{"num_hidden_layers": 12, "hidden_size": 256, "num_attention_heads": 4, "num_key_value_heads": 4, "head_dim": 64, "intermediate_size": 320, "vocab_size": 512, "hidden_act": "squared_reglu", "norm": "rmsnorm", "norm_place": "pre", "norm_eps": 1e-06, "positions": "rope", "rope_theta": 1020.0, "rope_fraction": 0.5, "qk_norm": false, "attn_scale": 0.125, "bias": "none", "tie_word_embeddings": true, "parallel_block": false, "extras": ["a smear gate", "capped logits"], "init": "normal", "init_std_qkv": 0.0365, "init_std_o": 0.0454, "init_std_up": 0.0523, "init_std_down": 0.0523, "optimizer": "muon_variant", "learning_rate": 0.00562, "beta1": 0.95, "weight_decay": 0.0, "lr_head": 0.0129, "warmup_steps": 200, "schedule": "wsd", "decay_fraction": 1.0, "decay_shape": "linear", "final_lr_fraction": 0.1, "batch_tokens": 16384, "max_seq_len": 1024, "doc_mask": false, "train_tokens": 164700000, "max_steps": 10053, "dataset": "wikipedia_en"}
Each number is 128 + 32 x the weight over its row's rms, rounded and kept within 0 to 255. Layers, rows and columns count from 0. Numbers have three digits each. The size before them is the row's rms in percent of the matrix's.

# up: layer 3 MLP up, 320x256, rms 0.0523, rows 314-319, columns 0-63
# down: layer 3 MLP down (transposed), 320x256, rms 0.0524, rows 314-319, columns 0-63
# gate: layer 3 MLP gate, 320x256, rms 0.0522, rows 315-319, columns 0-63
up314 105:153133151171119095161181122111146173130124119074120165090116162111123075126161183064127190131133185147117091122131126101097094138111129166114109174076167102136104094162105117214161165121139113
down314 103:137133117175176162070162170149164094173138170132162111140135153169113182110105091194157087107119151181124137177092078174135170151126128164102123103186117174156146157141140208119147089179080154
gate315 102:132126077122091102097131119215110156127146176107130115145073173146097158148154128126133156117136161151147127134122120120084233112096190151135130109142132134154139132192198093140097141148127141
up315 102:109126100105121137181137118117112094125134163078128135143155092122153182139095149163093152147116107174103165141093082185103109157169110132171163098166112125178116126092146134112112120118172110
down315 105:169184111107102099089134126096081152104130166119141130200110132103098128135200178190091122168110168162143131118152124131185149105116134148127099096113143088161118177139161094112095139129168088
gate316 101:134167135205140083135181121199122112110099149133090131195108105137141136104047094100131091143137127122164142136126116173135147132098112157131117061122064103100135102125107154177188087128154199
up316 104:107110092155110147130107128074147103143117114120092111102091139191171129088181084178159120154101153161199126125105119228141097117103071107132046173159158122150099137167126064121196143185154143
down316 105:111126173104144114141150126095073058160178107093080088168126164170170102094088190183098153110106194091138150155060100091103100140131151142163186109151084093120155107128167168132119163149150180
gate317 091:129086191109074077096076167151144133120206114164106142069120119139121113110131122082144157134145129162076138111167131121128083145098194136074105198107129135100119121139067090143156130151211141
up317 088:127107160146114047116119129160148103157183105173084068099131131126079080107150136077134134135166112149086083126175149135125076128130165110103077177113162133087144122108113090114155132158213136
down317 093:043159141083074084145157097065110115130144125115163165147095135157138090147172127176161201118106170111133154114125173120140143142108103119103141129082147116163150110126116120093121197109123117
gate318 085:088126124170134172105123151109126152117135110160126142177125079102127193176095152145155096184153115149144137174070069175196158071116123112108148154153096197095088104127179180168166182103141035
up318 086:115136132124113142117087150134111166109100089120137119189098158060125197143069121143167111156099139151112120179007095134204142126157122073080135185177050169150132133150129090159154122148140075
down318 098:163144067140138142134127145140096179129161108140183130146166141156138081140086121163110102116126130103168071161107170114111105149104139136163132122139076183133125109094114157098130136133132158
gate319 097:081096099178076148090160135136147122128127109056117143149133140135169177135085149169156103092109181151088112127142135133142119123087187137185151141083124104162133139130083188120127156090112158
up319 102:118108119138113045114131100152103110088070092104156138135123196102104097132094121103158153162085091089128162089161142118144114097108118154096113121141136151171112158147067142121120139177165120
down319 099:115195106114110139140112149138084142108151126147084123113101080115165137056108106171107106104130119149121043193102122150092091173095158135099135127113097149094112103099191097114117130120089111